Weights of a small GPT-style language model, trained from scratch on English Wikipedia: 15 layers, RMSNorm before each block.
Each number is 128 + 32 x the weight over the matrix's rms, rounded and kept within 0 to 255. Layers, rows and columns count from 0.

# layer 11 MLP up, 448x192, rms 0.069, rows 209-313, columns 0-63
[[136 174  75  92  83 125 109 123 157 159 146  98  82  97 148 107 127 178 169  76 134 112  91 196 143 111  88 148  91  99 181 149  87 137 137 163 141 100 129 121 122 125 141 128 114 195 113 128  77  93 117 143 133  86 167 118 124 176 165 139 107  58  22 119]
 [132 194 110 115 155 120 152  46 115 129 178 100 144 170 150 119 166 113 169 144  99  90 145 118 100 184 201  65  69  93 111  96 134 178 122 163  81 137 119 139 122 134 202  98 106 157 124 109 104 142 143 146 128 110 120  97 140 153 118  77 189 137  89 169]
 [171 131  92  84 168 140 103  93 113  32 109 166 122 134 154 163  89 105 143  97  95 134 152 167  80 120 178 100 159  44 110 147 139  94 121  76 172 204  70 146 108  88 103 126  83 124  88 115 178 117 126 129 116 115 132 119 125 107  98 104 107 136  78 215]
 [185 128  95 133 131 104 148 109 125 160 122 187 159 117 177  69 170 195 128  96 165 141 134 172 143  94 167  50 140 152 153 165 174  97 151 181 124 161  91 113 113 123 174 118 121  80  73 104 125 199  90 130 162 132 163 126 146  97 155 104 124  76  81 187]
 [142 101 125 157 134 130  99 155 120  81 172 109 192  92 188  95 118 113  47 137 124 142 166 151 123 149 186 121  79 129 164 129 117 118 170 151 123 142 171 144 109 152 107 101 123 163 137 114 176 129 160  79 107 136 162 153 103 108 110 155 112 149  71 131]
 [125 166 156 133 103  56 154 135 155 119 137  97  78 122 165  98 138 119 155 123  97 134  68 101 110 150 129 128  94 105 149 199  94  94 101 133 120 110 154 131 150  68  86 104 137 138 132 172 131 107 168 158 112 148 146 168 119 204 132 127  93 119 153 134]
 [139 122 157 155 190  80 161 186  62  91 122  89 103 118 149 161  96 136 134 145 127 107 180  92 146 163 122 151 127  94 101 150  90 108  96  55  85 113 160 142 147 185 151 125 129  92  82 174  97  57 147  77 110  86 136 117 106 176  99 183 110 161  76 106]
 [111 124 131 185 138 153 130 133 101 160  92 124  94 114 125 215 144 189 111  72 130 132  99 125 146  92 112 100 135  83  77 131 113 146 202 140 155 107  86 142 111 154 125 147 149 121  72 110 189 113 170 108 130 124 193  89  53  76  78 140 109 120  83 105]
 [ 86 124  56 167 112 106 185 169  97 111 144  98 116  91 106 167 163 137  75  88  85  70 158 167 154 126 135 148 163 136 109  94 147 107 146 170 105 101 158 115 118 133 132 109 108 117 147  85 164 124  95 172 131  99 119 192 153 103 144 110 101 138 110 154]
 [124 162 118 123 122 172 164  96 104 160 116 130 125  79 149 172 106 161 129  93 161 165 153 132 205 116 161 157 191 169 106 105 114 130 170 191  59 157 128  99  97  81 114 164 118 125 126 152 111 140 127 180  73 169 145 117 141  82 158  87 120 131  78 129]
 [118 148 112 130 158  48 143 117  99 121 162 110 132 126 166 151 103 133 180  82 122 174 112 154  91 116 113 159 122 159 112 180 102  90 130 135 163 121 132 116 165 163 133  94  95 154 131 118 136 105 179 153  85 119 190 150 107 126  71 142  97 115 129 108]
 [142 101 120 122 130 134 125  89 154 153  71 157 100  51 167 159 168  95  93 108 183  88 106 149  53 135 159 126 127 140 114 233 168  90 100 116  88 117 145  72 121 114 143  96 177 129 105 150 125 164 141 130 117 169 109 162 123 144  95 162 155 124 204 114]
 [106 108 125 138 180  92  88 195 156 154 111 102 108 150 143 170 121  95  97 201  69 133  46 146 126 157 138 110  97 105 135 142  89 151 110  94 123 151 119 138  92 194 160 117 123 119 142  28 136 149 125 141 138 108 136 118 115 111 126 132 105 168 163 162]
 [156  93 126 107 149 194 121 115  79 113 143  96 142  62 174 200 139 129 112 155  88 129 147 142 120 162 149  81 148 147 112 153 131  90 166 166 174 133 168 116  53 144 165 186 124  88  95 106 163 114 121 129  58  58 132  93 131  97 110 169 119 140 152 160]
 [ 69 134  67 155  94 171 116 142 100 109 111 107 137 111  93 129  99 152 108 146  92 106 146 157 101 173 162 107 117 166 121 113  80 134 198 179  96 181  74 124 170 104 113 152 127 139 141 107 136 141 166  98 123  90 130 128 157  84  97  94  94 157 121 156]
 [170 166 180 136  79 136 147 107 164  97 122 125 139 123 116  78  95 127 123  42 178 143 110 157 153 126 113 131 144 117 111 133  81 149 115 119 159 123 114 172 138  98 167 149  77 147 144  87 181  78 162 164 146 131  73 144 151  86 173  85  96 116 173 120]
 [ 76 123  57  90 128 215 126 180 102 141  58 187 168 128 113 119 117 133 131 174 158  99  84 102 133 145 149  90 149 108 191 153  76 169 102 144 113 124 142 104 123 138 138 158  83 163 131 108 151 125  91 144 119 176 150 156 165 189 141 175 117 166 141 151]
 [131  89 155  72 145  70 160 141 175 124 142 155 148 137  60 160  65 168  99 166 145 177 114 151  52  94 102 116  98 159 123 161  80 187  99 103 121 104  97  88 149 121 136  87 128  74 132 108 193 156 197  93 223  87  80 104 143 130  85  61  73  98 126 165]
 [165 110 114 179 118 171 161  93  70 115 123 142 167 130 107 181 150  86 209 104 199 144 100 141 125  79 121 124 130 137 120 126  87 163  60 193  82 128 111 138  83  73 132  86 106 118  97 157  97 133 109 124 161 176 146 164 102 132 120 150 132 104 161 134]
 [167 130 117  65 116 153 130 164 135 119 100 133  90 112 156 166  88 140 195  97 169  73  94 111 130 128 109 143 156 120  91 158 150 127 118 165 108 109 140 118 163 105 153 140 111 129  89 138 121 136 125 132 157 135 135 180 122 130 112 148 154 162 121 188]
 [154 126 148 129 144 117 105  94 172 130 147  90 133 141 157 133 125  43 107 146 159 147 125  95 121  73 152 105 131 121 125 152  90 124  82 106 131  90 158  93 134 135 136 177  89  84  90 120 102 177 120 109 128 181 107 148  78 101 100 105 144 122  85 139]
 [107 175 184  94 106 145  80 142 146 181  88 121 115 115  86  98  76 134 101 146 111 144  92 107  66 129 140 164 105 113 125 189 138  70 108 128 140  44 209 131 126 157 112 107 105 107 144 182  74 147  80 142 183 137  98 128 153 145  74 135 146 121 101 103]
 [159  82 109 150  58 149 155 160 150  68 179 100 114 137 112 151 101 126 126  59 128 165 140 167 139  99  85  60 151 156 107 128 137 108 114 109 112 125  86 103 132 105 143 126 144  46  67 136 150 156 134 102 149 113 120 138 152 192 115 111 134 132 146 117]
 [149 120 129 113 139  92 139  98 155 136 136  77 124 141  54  96  86 149 102 151  98 166 188 143 175 114 142 107 136  70 178 121 165 128 142 134 100 161 111 132 109 103  63 104 114 114 128  97 113  76 123 134  92 147 122 144  73 141 108  82  80  80  58 100]
 [125 100 121 133 135 194 127 181 147 135 136 129 174  96  54 116  50 133 108  47 108 161 188  78 196 151 156 204 147 113 124 140  99 204 136 137 159 116 128  81 102  96 125 116  89  98 100  83 147 160 122 128 158 153 149 163  79 162 161 105 154  70 132 153]
 [196 122 102 123 122 151 133 141 140 155 149  77 181  68 122 106 123 117  96  61 125 142 132 119 185 107 156 191 129 116 122 191 121 161 138 148 112 153 115 103 110 178 111 120 160 124 167  73 142  86 152 102 104  69 136 133 151 163 191 185 146  69 124 129]
 [ 79  28  88 161 118 177 167 151 159 167 136 160 134 150 184  74  78  69  87 151  98 150  87 156  99 214 156 124  98 113 128  69 149 127 115 140 146 129  96 109 125 154 148 135 110 169 133 155 171 161  77 103 177 123 153 142 113 160 186 118 114 115 179 120]
 [161  95  96  99 106 198 121 142 150 152 109 148 119  95 152 167 142  80 170 205 107 126 130 115 113 167  89 162 156 144  99 139 142 164  93 158 151 134 118 163 160  90 162 151 119  97 128 105 149  70  70 105 107 117 131 171 160 170 156 108 144 204 150 146]
 [ 79 122 151  71 164 138  78 103 111 183  97 123  66 122  85  89 102 208 127 153 137  82 119 144 174 120 188 173 190  88 154 131 133  98 167  93 165 116 118 173 122 121 104 154 116 149  85 150 151 124 142 168 146 120 110 226 127 135  84 101 117 135 132 125]
 [124 101 131 109 174  82 107 104 169 117 122  85 124 158  97  95 121 117 124 168 116 122 175 153 107 157 109 132 126 135 125 199 126 135  80 153 107 158 171 105 136 202 156 137 130  49 146 154  81 143 167 157  69 107 134 200  81 104 144  98 115 146 121 161]
 [124 144 141 104 161 144 171  90 151 154 185 129  90 142 150 126 131 106 101 158 118 122 155  95 144 143  83 137 155 165 123 103 138 124 116 163  70 138 101 195 161 134 123 200  90  93  70 171 174 100 147 150 110 146 126 146 114 150 102  84 207 192 158 129]
 [156 169 122 175 109 127 189 204 157 120 132 127 101 150  71 172 130 122 142 126 105  88 103  65  79 109 125 163 180 121 160 142 138  44 103 176 146 114 142 132 129 146 113  88  89 116  91 140 117 130 110 121 142 141 221  80 167 159  75 115  99 159 215 167]
 [142 127  94 152 112 127 158 133  83 124 131 106 129 168 116 142 133  63 150 178 144 178 146 154 202 117 150 195 100 154 113 132 145 147 106  88 117 121 118 144 101 199 125 129 138  93 131 104  85  88 136 158 117 157 130  86 118  94 142 157 188 167 128 104]
 [134 108 106  83  91  89 112 140 154  97  94  91  94 136 129 141 104 141 138 134 148 139 152  97  80 116 177 210 122  42 143 133 132  82 193 147 124 114 105  50  72 157 114 147 183  99 155 186 109 160 138 130 127 135 133 130  65  96 109 100 123 128 138 117]
 [ 90 198 164 175 155 141 132 137 155 108 135 117  80 137 116  72 117 182 132 101 162 107 113 159  56 147 157 142 116 135 107 195 152 125 155 170 134 143  91 129 151 131 118 112 153  88  93 109  64 166  97 124  88 140 104 138 123 126 123  97 141 108 152 162]
 [123 161 135  70 156 120 150 149 104 172 134  91 120 146 148 113  86 119 100 110 152 186  61 192  84 123  86 147 110 103 135 149 128 161 144 154  50 140 172 139  99 141 134 223 129  88 143 110  56 162 112 113  89 138 143 116  60 146  73 157 115 112 141 110]
 [149  97 131  64 112 144 110 172 127 215 144 121 132  68 154 137  91  74 170  41 105  74  63 136 118 127  26 137 194  82 154  88 176 161  88 145 148 129  76 132 146 135  95 118 143 155  58 117 140 157  98 119 137 136 142  63 129 120 103 125 162  88 166  93]
 [103  94 165 107 142 102  92 111  93 118 156 147  88 160 180 111 149 116 155 138 129 126 112 112 112 111 116  47 103 110 178 120 139 149 108 113 113  93 158 128 111 124 145  63 119  80 125 101  94  84 195 107 173 123 109  96 115 133 115 176 128 112 128 138]
 [135 142 116 101 138  91  53 103 110 104 114 109 118 106 166 151  97 180  96 138 149  81 111 118 150 128 110 129 159 105 176 118 142 144 102 162  85 124 162 100 121 166 202  91 145 144 158 117  82  95 133  92 140 149 176 114 131 119 142 157 173 162 151 191]
 [ 97  98 131 182 161 116 109 159  62  82  88 127 163 144 134 173 121 139 106 182 173 149 113 107  83 106 146 133 184 147 166 175 141  99 152  98 147 155 137 146 115 119 122 125 136 129 126 113 150  67 109 160  94 141 148 170 179  96 146 163 165 157 135 153]
 [135 183  40 142 101 152 143 194  92 131 164 140 145  96 125 164 208 113  75 112 161 141  86 117 108 131 161  96 139  50  80 118 100 134 165 180 128 168 106  95 156  89 124  58 117 142 124 129 159 112 110 156 152  90 124 105 106  92  88  93 149 119 116 193]
 [103 151  53 175 140 199 135 134 124 152  92 160 171 184 122 123 124 175  96 131 137 135  44 105 121 130  67 139 118 126 158 125 153 180  91  90  81 100 103  92 152 108 151 169 131  50 123 109  87 121 125 116  80 152 132  73 113  85 144  93 163 125  71 155]
 [129 159 100 116 147 200 135 130  91  90 130 141 145 138 166 138  72 201  88  92  81 140 112 126 132 120 144 114 143 139 111 107 127  61 133 133 140 105 100 179  99 154 175 132  91 114 157 123  33 151  86 101  89 142 125 174 123 126 187 141 122 135 161 130]
 [159  83 137  72 128 132 118 173 123 176  68 132 178 113 104  91 135 120 135 174 146  80 126  85  88 157 130 117 121  95 187 152 115 124 143 135 133 101 149 180  99  92 158 133 148 115 148 148 108 191 136 108 168 176 119  88 143 168 117 152 132 143   0 147]
 [104 150 194  90 119 142 103 127 109 213  82  62 145  98 110 118 140 144 122  78 139 103 144 115 170 162 133  89 125 114 146  99 121 102 151 113 127 121 132 105  91  93  94 134  97  88 101 123 124 115  83 168 120 169 103 124 149  73 163 134 138  87 118 142]
 [133 119 170  78 156  98 112 134 128 157 132 143 138 113  75 131 137 102 115 107 142  98 135  79  75 137 113 215 147 165 118 164 123 123 158 150  90 167 162 141 107 163 145 104  98  88 192 101  79 112 105 125  96  85 144 149  80 146 109 144 118 134 129 126]
 [135 205 102 136  78 126 104 100  71 145  88 116  84  79 102 125  88 108 153  46  93 122 125  73 175 159 147 106 105  90  86 191 101 163 101 141 148 155 114 123 134 131 117 112 114 178  96 132 119 162  84 180 101 125 141 131  93 143  99  91  98 184 125 155]
 [138 147 140 128 128 187 117  85 109  96 128 159 136 147  61 128  76 141 201 109 143 202 148  56 117 133 162 156 134  58 127  94 172 160 147  88 170 103 116 157  92 113 132 162  48 144 120 141 130 142 147 162  92 143 113 113  79 125 125 110 120  96 146  89]
 [131 126 125 170 156 125 158 148 112 116 152 143  95 146 117 123 174 180  93  85 150  62 150 123 106 152 133 130  86  84 102 178 138  74 156 114 137 138 121  82 108  99 153 159 129  78  94 122 150 139 129 129 161 116 146 128 123 148  88 121 115 126  92 146]
 [ 91 123 117 170 177 102 111 104 132 184 129 126  54  93  80 127 118  78  95 108 134 143 154 103 220 104  93  66  57 119 168  89 166 123 132 146  87  95 164 126 114 134 127 165 124  65 121 173  97  92  86 143 121 161 139  86 141 139 105 194 120 100 143 160]
 [103 149 146  91  82  67 118 100  78 169 136 122 134 109  91 149 104 111 113 109 146 150 103  73 125 119 146 191 175 128  82 158 133 131  67 141 139 129 142 151 141  92 168 199 139 128 101 185 170 101 152  78 106 119 135 175 128 141 118 115 185 135  91 119]
 [187 114 144 183 195 144 148 145 165  94 140  69  91  60  61 113 123 162 125 152 144 103 134  48 130  88 165  90 159  76 140 156 175 126 150 113  69 141 142 170  92 151 107  97 161  86 145 154 111 114 168 170 181 151  73 134  96 147 102 155 103 150 122  51]
 [129 176 142 162 103 127 130 112 113 117 169 148  96 136 149 204 145 180 162 108  78  82 135 198  96  98 156 112 122 116 170 141 159 115  73  70 169  74 116 138  90 116 124 136 103 105  83 106 134 131 136  86 108 176 130 135 145 132 130  40  84 147 148 161]
 [103 188 137 100 130 145 152 107 125 166 177 145 179 143 190 125 120 125 111  75 151 176 109 136 146  60 153 148 104 148 155  91  80 115 105 136 155 124 144 175 116  84 125 202 132 106 138  99 179  59 127 163  92 164 132 140 138 174 111 163 129 126 130 183]
 [104 128 116 176 167 134 168 102 166 121 123 123 150  78 104 160 160 120 130 108 170 112 166 102 109 118 109  67 129  78  83 131 129 149 131 137 104 130 113 117 143 146 111 112 113 130 127 132  63  65 146 175 123 114 127 145 154 116 143 157 125 104 178  69]
 [ 99 144 154 100 174 137  89 141 155 106 117 144 154 147 107 120 129 183 201 128 149 119 126  99 129 146 140 182 159 165 123 128  57  63 113 117 114 119 148 152 116 159 147 154 148 106 137 107 162 185 111 168 169 153  70 118 122 163 110 161 103 126 100 111]
 [192  52 125 130 148 150 114  95  75 132  98 112 105 149  86 111 163 131 170 120 162 133 144 164 130 173 185 185  74 110  92 140 102 139 133 201 138 220 122 121 124  92 152 137  66 155  92  80 142 140 149 183 123  67 127 123  53 112  86 110 170 137 154 138]
 [ 67 125 137 121 145  76 137 171 158 122 141 135 136 121 106 145 162 151 105 120  92  99 152 149 149  86 117 150 148 199 115 126 119 103  59  99  94 127  96 202 143  82 153  81 124  80 112 114 105  91  60 180 111 123  91 132  58 142 164  74 180 179 176  96]
 [212 121 145 177 109 121  76 137 132 143 142 170 145 141 132 110 120  34 131 122 115  97  55 107 149 129 117 151  93 162  97 130 142 133 165 157 188 148 112  99 172 171 118 141 127 145 146 124 134 136 136 120 163 119 115  82  87 187  95 123 151 141 183 154]
 [161 103 119 156 140 167  60 114 110 101 151 118 110 112 103 142 131 105 105 105 139 155 102 112 106 113 152 117 118 114  74 144 148 151 147 147  79 139 113 161 112  74 104 118  76 137 118 113 102 149 159 147 139 143 158  90 136 111  71 172  88  98 157  58]
 [ 75 177 116 118 134 135 111 131 150 122  99 134 178 104 101 113 197 121 198 202 144  59 136 146 120 177 128 158 140 149 111 138 116 128 147 132 134  80 148 218 113 107 151  32  83 137  83  66  99 146 148 121 144 170 111  77  65  73 183 155 103 120 112 173]
 [150 106 154 143 133 166 193 126 121 157  85  93  77  87 196 142 120 105 126 172  81 203  72 150  84 128 141 123 156 137 119  97 150 108 165 143  60 121 138 116 136 139 121 149 139 175 154 158 119 123 116 124 112 119  87 155  94 142 112 148  98 108 122 148]
 [129 117 124 129 146 142  90  91 116 125 111 159 140  84  60 139 133 171 125 132 148 134 126 117 156 128 143 109 149  90  55 101 110 125 223 111 131  91 123 134  48  93 180 165 121 160 102 112 104 185 162 127 164 115 140 119 115 143 123 126 136 142 165 150]
 [135 129 105  63  95 115 142 130 144  93 148  98 124 122 106 170 131 147 114 123 169 140 140 220 131 155 185  78 103 124 134 136 103 118 148 131  85  99 125  57  73 104  92 159 183 114 111 114  92 167  76 211 136 168 134 114 122 136 175 108 117 147 119 173]
 [125 115 102 134  53 147 177 166 114  77 176 143  66 181 116 131 139 109 189 166  81 140 185 163 125 166 157 168 159 139 124  73 104  88 180 127 118 165 160  74 150 143  91  62 109 105 118 161 144 170 137 100  89 151  89 135 182 121 126 181 133 166 107  75]
 [159 142 120 104 107 161  92 193 105  70  84 130 148  96  98  96 114 151 138 146 149  96 127 145 162 128 115 112  77 112 123 157 104 124 136 129 101  95  90 145  99  51 105 128 101  97 145 122 162 116 133 155  99 185 137 122 135 105 154 138 170 178  73  94]
 [135 104 120 135 125 136 111 126 100 124 104 158  80  93  77 144 127 123 111 130 142 134  77 145 114 161 105 129 146 143 205 152  79 137 146  99 104 143 159 115 116  94  98 162 182 161 104  65 115 146 138 128 131 186 119 160  75 140 118 131 180 105 134 126]
 [154 134 138 143  84 161 141 126 141  58 141 186 156 184 143 139 136 126 122 157 154 108 113 147 157 124 121 188 115 127  99 109 110 204  81 132 139 154 144 175 172 133 105 137 167 140 124 115  92 121 151 123 154  91 131 165  86 183 116  67 127 111 138  64]
 [126 116 133  72 114 113 156  98 104 106 177 132 117 129  98 115 147  84 146 173  88 127 136 100 120  69 173  98 111  81 177 119 122  60  74 221 162 176  85 158 116 154 123 171  77 162  76 132 141 117 130 143 168 173 131 104 122 122 115 142 120 152  71 120]
 [145 124 128 146 164 112 141 164  94  70 160 103  91  86  57  68 169 112 197 189 139 134 189 120 140  92 175  85 146 136  98 103 176 111  95 106 106 150  95 161 190 185 110 144 161  97 109 113 135  91 131 143 117 124 142 138 146  98 127  87 122 139 136 183]
 [146 149 157 133 180 116 117 142 111 181 111 124 169  82 178 125 161  92 171 184 130  98  88 139 134  96 134  81 127 121 178 158  97 122  78 182  93 105 125 114 160  99 112 168 152  85 136 120  78 153 119 138 164 168 162 109 142 101 100 159 162 149  75 143]
 [103 140 136  59 128  93 134  74 132 133  62  63 144 108 111  88  78 119 118 184 101 147 128 120  92  72 105 124 114 125 125 116 102 188 188 120 196 123 145 141 101 183 159 156 125 163 113 141 114 150  97 112 117 116 114 173 134 111  87 147  95 112  92 182]
 [171 147 136 121 117  66 154 121  99 164 216 138 153 149 111 148  84  50 104 106 150  89 148 128 131 119 187 103 149 130 108  86 115 113 122 100 140 144 110 105 215 120 116 168 126 117 126 145  65 180  83 118  86 114  65 119 129 189  92 152 128 137  94  46]
 [132 105 139 135  86  90 125 136 133 114 133 123  99  91 163 168 129 132 133 117 162 139 132 156 123 108 169 106 128 143 115 134 130 130 133 156 101  54 121 137 181  79 106 162 133  81 106 154 135 115 138  99 111  77 140 151 133 109 164 170  65 144 188 129]
 [179 146 123  80 118 161 110 105 121 110 181 129 134  74 121 105  85 168 163 143 105 141  41 146 143  84 132 217 112  72 144  81 169  88 173 168  96 170 145  91 123 157 170 130  78 129 143 183  81 117 127 140 131 154 174 187  63 122 139 163 162 159 116 142]
 [122  96 158 128 128 134 119 163 104 192 138  99 171 148 154 154 120 167 131 148 124  64  81 156  94 114 172 173  76 125 130  94 143 107  88 115 148 158 161  59 148 209  86 142 108 186 152  92  62  96 162  96 112 142 105 130  96 103  60 109 114 135 128 142]
 [144 130 135 171 160 169 144 158 134 157 111 130 103 146  63 139 113 201 104 107 174 114  72 109 165 130 145  81 159  91 112 147 136 155 140 177 116  81  99 100  97 126 129 174  93  79 129  78 168 186 144  99 194 188 117 149 127 144 104 136 140 149 126 148]
 [ 85 159 111 148 150 124 109 140 161 134 161 149  70 164 125  95 135 136 187  95 142  92 151 115 116 190 156 137 147 144 113 132 146 130  90 219 118 119 133  85  80 152 131 100 141  62 132 140 137 148  88 124  76 140 184 109 134  94  86 137 125 131  85 117]
 [159  75 135 174 107 155 163 171  71 133  50 158  96  57 170 214 133 177  88  58 152 145 113 117  82 164 163 133 137 156 153 134 118 120  97 178 112 160 121 130  80 124 147 173 152 114 106 136  67 118 140 131 154  88 158  95  84 160 124 111 124 155 102 127]
 [163 146  94 112  90 143 121 158  68 143 105 125 101 140 102 119 109  86 141 166 117 176 144 108  93 176 109  86 134 166 147 178 128 170 104 187  82 116 108 124  74  86 156 136 118  64 105 109  96 169  93  71 117 119 194  87 203 105 155 136 149  77  69 169]
 [201 149 115 150  83 126 154 104 168  88 115 172 161 112  98 131 107 122 133 116 161 140 131 147 187 145 139 123 167 179  63 169 169 105 155 116 117 145 162 132 118  92 152 191  46 128 145  79  94  80 104 123  95 141 123 141 171 202 188 155 160  88  90  93]
 [154 141 157 143  66  99 108  93 142 124  97 136 116  99 113 165 119 100 194 152 132 139 126 101 124 157 173 142 109 146 166 132 131 187 126 101  89 184 138 112 152 141 140 150 150 135 130 204  71 116 122 181 147 106  79 201  88 124 133 146 129 127 184  71]
 [ 92 175 126 139 134  77 113 177  97 138  72  81 124 121 118 150 127 162  89 161 104 194 105  98 128  85 126  99 125 111  91  84 109  96 108 208 157 119 145 138 104 135 172 140 128 132 101 158  93 151 184 130  61 105 142 170  80 153 197  94 171 136 188 114]
 [103  96 181 115 124 130 107  94 114 132 127 140 151 172 157 140  30 141 131 157 126  94 161 161 115 208 119 158 191 100 120  48  63 171 131 113 159 109 129 145 135 166 165 113 129 154 106 122 143 199 157 123 161 155 112 142  94 144 131 118 139 155  75 168]
 [111 134 171 159 153 144 123 208 110 118  43 194 114 102 103 118 163  97 112 122  64 133  97 109  82 186  85 108 151  86 128 148 137 175 162 130 131 126 130 140 122 101 157 190 181 130 137 122 176 143 133 121 142  68 135 137 187 107 104 158 102 120 122 163]
 [ 87  84  96  96 166 169 182 120 134 200 122 103 102 115 200 161 143 177 167 114 135 135 157 164 133 174 100 104 165 162  96 192 178 130  72 196 153 149  77  86 138 163  90  84 144  93  79 124  93 149  99 167 109 116 129 169 141 183 141 101 117 113  78 140]
 [165 144 123 102 157 118 181 123  46  76 124 188  95 149 146 114  67 143 117 142 122 175 126  77 144  94 114 110 144  43  81 141  93 127 196  74 149  79 112 124 132  82 139  89 176  38 122 121 134 111 189 133 138  89 110 130 161  46 135 143 137 122 180 176]
 [ 62 109 102 118 154 119 107 140 157 140  59 157 135 123  67 162 171 118  60 149 177 103 129  93  65 137 159 119 143 161 126 147 125 133 151 139  98  95 167 193 113 135 146 158  78  85 109  44  90 108  98 101 183  94 153 149  97 150 136 121  76 127 131 165]
 [108 155 100 120 188 138 103  65 148 159  37  75 144 114 159 184  97  87  39  87 148  78 116 108 124  85 142 123 178  90 139 102 108 141  76 123 147 106  91 141 177 161 147 125 150  51 162 170 157 109 144 127  97 163 121 183 102 145 124 198 132 146 135 167]
 [164  38 153 131 121 140  82 115 115 125 126 172 145 123  84 118 140 182  89  86 161  97 132  85 168 106 111  83 141 105 163 114  81 169 126 111 104 162 138 146 119 121 146 158 118 118 146  96 102 163 113 159 194 154 124 120 136 108 108  83 111 195 126 170]
 [125 101 116 121  80 158 132 107 173  92  43 109 147 110 117 153 136 150 125 106  88 138 184 138  88 148 174 143  79 119  91 133 116  71 203  84 177 146 178 212 135  69 142 206 114 100 125 141 103 152 133 138 170 151 129 109 135  79  96 154 159  95 168 110]
 [ 94 116 139 130  99 110  91 102 115 139 130 117  96 122 142 176 106 143 162 123 154  88 168 125 117  55  98 137 115 141 174 160 115 158 168 124  98 109 140 119 151 137 102 135 121  24 101 130 125  66 127  57  86 137 167 135 136 104  80  97 162  96  83 124]
 [128 162 123 156 151 126 185 130 166 160 123  85 126 152 145  59 104 112 138  88 134 117  72 166 154 135 112 126 163 136 129 112 114 104 125 126 142 101 143 120  89 101 137 154 139 199 145 122 164  82 214 118 169  47 142 151 166  97 120 121 133 138  58  96]
 [127 111 109 132  80 104 114 123 150 121 149 141  78  82 116 148 128 120 134 140 124 124 116  99 118 127  95 117 169 131 139 113 147 128  98 164 149  97 140 140 117 134 144  80  97 113 153 135 178 101 183 132 180 162 144 163 134 136 129 131 237 171 128 148]
 [133 134 144 143 138 138 144  80  89 106 149 103 142 176  86  97  92 125 139 107 133 153 163 131 169 174  79  90 152 104 122 106 129  91 189 160 141  89 169 116 134 130 116  90  49 164 137  96 142  73 157 137  92 114 143 100 115  99 182 149  69 126 177 117]
 [ 95 125 148 112 141 127 153 120 166  95 181 107 122 141  90  67 111 167 156 159 127 126 126  53 138 101 157 174 169 140 155 127  83 102 136  61 144 119  63 160 131  97 167 143 143 100 145 108 222 167 134 142  90 148  92 173 117 118 221 139  70 145 191 151]
 [155 166 202 105 110 188 175 131 127 141 138 111 134 136  67 177 158 153 159  85 174 111 127 123  64 115 119  59  99 135  61  88  85 181 123 150  89 117 193  92 140 105 103  89  98 178 136 121 157 129 124 106 191  89 130 121 100 123 130  80 122 210  67 103]
 [182 155 163  85 123 138 131 158 157 127  96 183 140 129 135 168 109 174 173 119  62 109  80  91 153 146 126 128 160 141 163 148 130 134  98 131 120 148 140 151 137  97 113  76  89 139 128 101 145 141 100 139  87 165 129 134 142 118 177 128  89 124 106  87]
 [132 152 146 139 103 192 110  81 220 179 186 168  67 145 119  74 152 142 168 119  80 164 173 130 128 169 110 128  99 143 104 107 136 102 110 103 140 182 149 152  75 140 148 157 157 133 177 120 125  94 143 121  93 180 144 128 108 137 190 135 122 104 156 117]
 [127 140 119 136 109  44 154 128 165  92 132  95 132 142 117 111 168 149 142 151 157 106 141 132 156 122 119 101 108 150 143 108  95 117  96 149 177 146  99 120 116 130  99 141 100 166 122  96 116 130 106 156 172  73 153 155  87 194 158 109 120 168  88 168]
 [122 167   0 121  90 118 156 135 170 145 134 130 183 158 132 113 139  92 168 146  92 177 174 118 131 107 140 110  91 154 131  93 162 143 133 141 116 146 109 102 137 148 102  73 107 137 196  89 130 143 153 119 141 147 133 149  89  75 191 163 108 152 111 187]
 [ 98 113 129  99  59  87  66 102 131  95 100 100 155 116 139 135 133 111 105 128 132 153 124 143 105 111 133 217 179 103  80 114 105 115 121 131  82 150 136 168 117 139 137 146 159 167  80 107 195 117 169 128 107  85 163 137 115 121  77  94 152  76 178 171]
 [109 127 103 107 130  96 124 141 127 161 176 104 123 133 105 141 150 117 125 148 153 127 150 158 115 175 178 104  92 126  96 136 102 130  86  96 131  84  65  86  76 148  83  78 131 198 133 137 211  88 114 155 118 150 120 125  71 109 114 188 193 150 164 101]
 [130 105 193  85 136 125 129 117 167 135  80 111  89  91 178 119 116 125  83 178 135 129 141 117 126 122 145 155 154 154 109  87 172 111 135 100 138 127  99 127 155 144 169 129 170 161 110 148 107 161 143  97  87 145 121 200 121  99 183  70  92 182  84  94]
 [123 140 100  73 152 136 150 107 137 126 203 118 117 130  95  91 151 162 137 144 168 156 125  90 142 117 148 130 135 131 125 120 105 155 101 164 126 110 110 137 147 153 141 152 122 157 139 125  49  87 119  99 179  69 134 138  92 136 135  92 117 129 134 114]]